From a checkpoint of a small transformer trained on Wikipedia: RMSNorm before each block, normalized queries and keys.
Each number is 128 + 32 x the weight over its row's rms, rounded and kept within 0 to 255. Layers, rows and columns count from 0. Numbers have three digits each. The size before them is the row's rms in percent of the matrix's.

# q: layer 2 attention query, 384x512, rms 0.0412, rows 346-382, columns 64-95
# k: layer 2 attention key, 384x512, rms 0.0383, rows 346-381, columns 64-95
q346 094:126068114130186139081154135125188089107140149091128143112185062116116187097124169117118186065137
k346 085:116147127121094061083057082125103156125155130142071136131140120118129084191168131126120059086165
q347 096:160183173106124135095121136112118129107185175077155147188154139096176147118113119133119082111167
k347 080:120097126171169096131126142137118161119107201104113144103118149157147166165148112096126140099091
q348 091:115130093085116123153114117180172104163091121067149123132151113117118077172161124137126151141089
k348 084:123156146167143144142123144150107094098124131106129133109149011096101131158137168119101151131188
q349 090:127177107120107138151092094163120180164134115136126116164154142139101131126140109126138121180163
k349 084:156098127129133080120145108170165112124135091029106094138107127116140113094107104099159155152170
q350 085:067112075236156086104139107090132103108120121147129157083107058101160128136127166147171159106133
k350 082:211158111130108103113145138125155142139154101150165043160164145124073148138096099118189172147129
q351 101:126137074195117134159150152090116106114154198133090077084117134097102065174098185071091100117073
k351 084:151048103099135171141092124091152155155053171136100124088168147176183140129110130181088118179116
q352 095:113129104154102139116153182107115118123132103173124164090123102154167121096096165165070089138147
k352 086:138072091139146164137121142082090069149077145086090138059123189157121154129094068136212079127188
q353 091:091078114108122132192135137110160165175109099116128071094174161134155134138133131164087148154113
k353 082:157170143142157133091044068155144142163138140132106157150134132141107132076157120146100101207155
q354 090:138159138140106078149099137126157100096118134207148116096173113160079091163164069113130155138086
k354 081:098136166121100127147131157080087164122154086179097163119141145139100097119126134181069112082159
q355 087:164164113083156129103159136143101142119123189144140134129127128148200141133071145111110102063142
k355 078:152157117102155145121103088125108133153179121130102086065181170107147104128208097109120127123120
q356 090:148121138188114155092134110104084114174088162138117125138098126152170176116124118129115133147173
k356 084:106107122159149090171133101135130145113113117132178168131137134137105197167116170181130077106143
q357 088:117140122112146118134126109089161147135147127137120137129127069077159068146142160089105102190102
k357 084:140173136129100158161110171133130144202119098099121128148113151072117151118149127176100099103111
q358 093:094143107132131096130058139119144114157122178135118137067127113169136168099116161134134177086164
k358 085:126123118151168113107104132139150133118141153153100112104128127137105074126149105194138102142114
q359 094:144089112170111072199113107139140149129157100133150151135125095129112064131118169091164088101140
k359 080:106096135155121168127102176141155095126078137110146068203075078109103097102177155084113156154127
q360 089:149120154148134107202142057114134077125123099150062169132113158114132131096081110093117085189111
k360 085:103187157123103077137141164139113158123093109095140118128070089107108087110133143141134154109066
q361 093:108105078130135072120107163170152155033155092100094122104155135170167132169129144162090133140094
k361 089:189111182171099100080068079108105109099164139136104090154158095113117076120198130116105161115145
q362 081:131122173135117140094113125172069060111150176142117089087121113104138103113122135104162141120086
k362 079:121129087123197113117164145104144154114106195117157102096141094108183159142143122105124132137142
q363 095:124117205077133134144157082161166096121127122151124101096145185131152140110163135139132125097138
k363 082:176136115120112111090093135146107164127152118160116159125141061123165094088133155127113178098183
q364 093:105096094100085112119136105097103164133105139118107118099153122152194086153068139121107095192127
k364 088:151082120155056099142130111094160131135167077131109081128078153131110093145115162131144170067096
q365 091:106168126080139120125123146114129142098174128125082100078093144149128084123101178183058146153131
k365 080:193072148093103120144151147108087106144152182155104108089079099046132120121137148154133080093134
q366 085:127152146131140175100112116115146139133112136155121148143163198094206086092158156114128109109134
k366 082:118117158135088158095157126140113091074077125115054148092136081119109165118114150134128129150158
q367 086:110113127107125145168157175145193144149109169120112128141129174147126189133142073096074153107136
k367 081:157111132154071170136136142154098152138101113095106119174153055125097022127117144220108149134150
q368 089:129119145100142190139173088139146087142124127090169115112093134161156111093125173161133195070161
k368 080:121083117159099176169064128155072140078126104162130142116156070157140174096116114119124080113060
q369 084:175176137115126136165128129145092126062112115155131096166182132159081163115080145104131145158069
k369 084:058151088086089117145110082101157057106064104119099087107122093140210133188144117128198166180116
q370 094:109146101148101133154112076157090122100186165181094109121087099137142109160141120121110130094085
k370 085:139147147120117154168185175069168139082123099065148191083158139169109106116117085123163139147160
q371 093:078182135141113105154113179090099134165144128118094111147064177080148110129126134108099098199167
k371 081:162118088204168104098167181118140142126115162133099121119129152162095123136203102147130156069155
q372 092:104146133169137134099159121147049160112104098122162158187072162139127182102064109096101137103125
k372 085:125136128112095104073125148105127125121160122145111125125105193126176144151161177117095136171203
q373 086:076064136182134161095122131098120062153087094087125118140170131159126096133130122140152136155072
k373 082:114173044172174120150079128144123069142119159109129105073098135083132131147123158131107119105141
q374 091:104123112153113122033153147062125084144148092112114061115113049112140102163149142107203087124066
k374 079:123130170095154144096148186166187128134200088109105154097132163131064122173113177109083134114142
q375 094:172154148121102106146128138134115099140155159087182193176085155184093148088054145104145102107130
k375 086:137111102179140132150116108138145135115100082120170143131105113118123112142124126113131078111103
q376 085:102151181135113076104202173100118118118125147156147147053133151112066112045140099050134143184142
k376 080:141131148092093092166122138144149128106126128143087124184149128114111076111118064094151101070105
q377 088:073131104107108133114127163147176089161168174113124099099136152112082155125142093095158133155083
k377 082:119103106091098100110109064179099155125149138128164147118146158064132113109152119158105106142086
q378 091:145064048141123148099150155152099164123181134120096151207151109130120133115141112125190114165133
k378 082:135121142154101086177085134157083098152131128147075116116163090095116152115102145082088183147124
q379 092:091120048205085174163151146100068131118124199130106143091117141093156107182119168150146148127087
k379 081:098038088162134141102075164150128138137143128112110150111129168105156168118146096145119182170170
q380 086:171108147115148105112153101101108145143138134093100120121081081147123070146114166079143131087129
k380 080:105055095112112123158119141171169175110118132159167109131071033109117157153148071107098136165101
q381 098:091137085097085157097069028120117096137129137112153065137127136074114175111193155156146127174127
k381 087:109127132073117118125179114150121126101139175147098137126104106118139105118132114120154118096139
q382 092:153125120076147144100120080128142141096114130105048154185138091128132161202157138127080189106097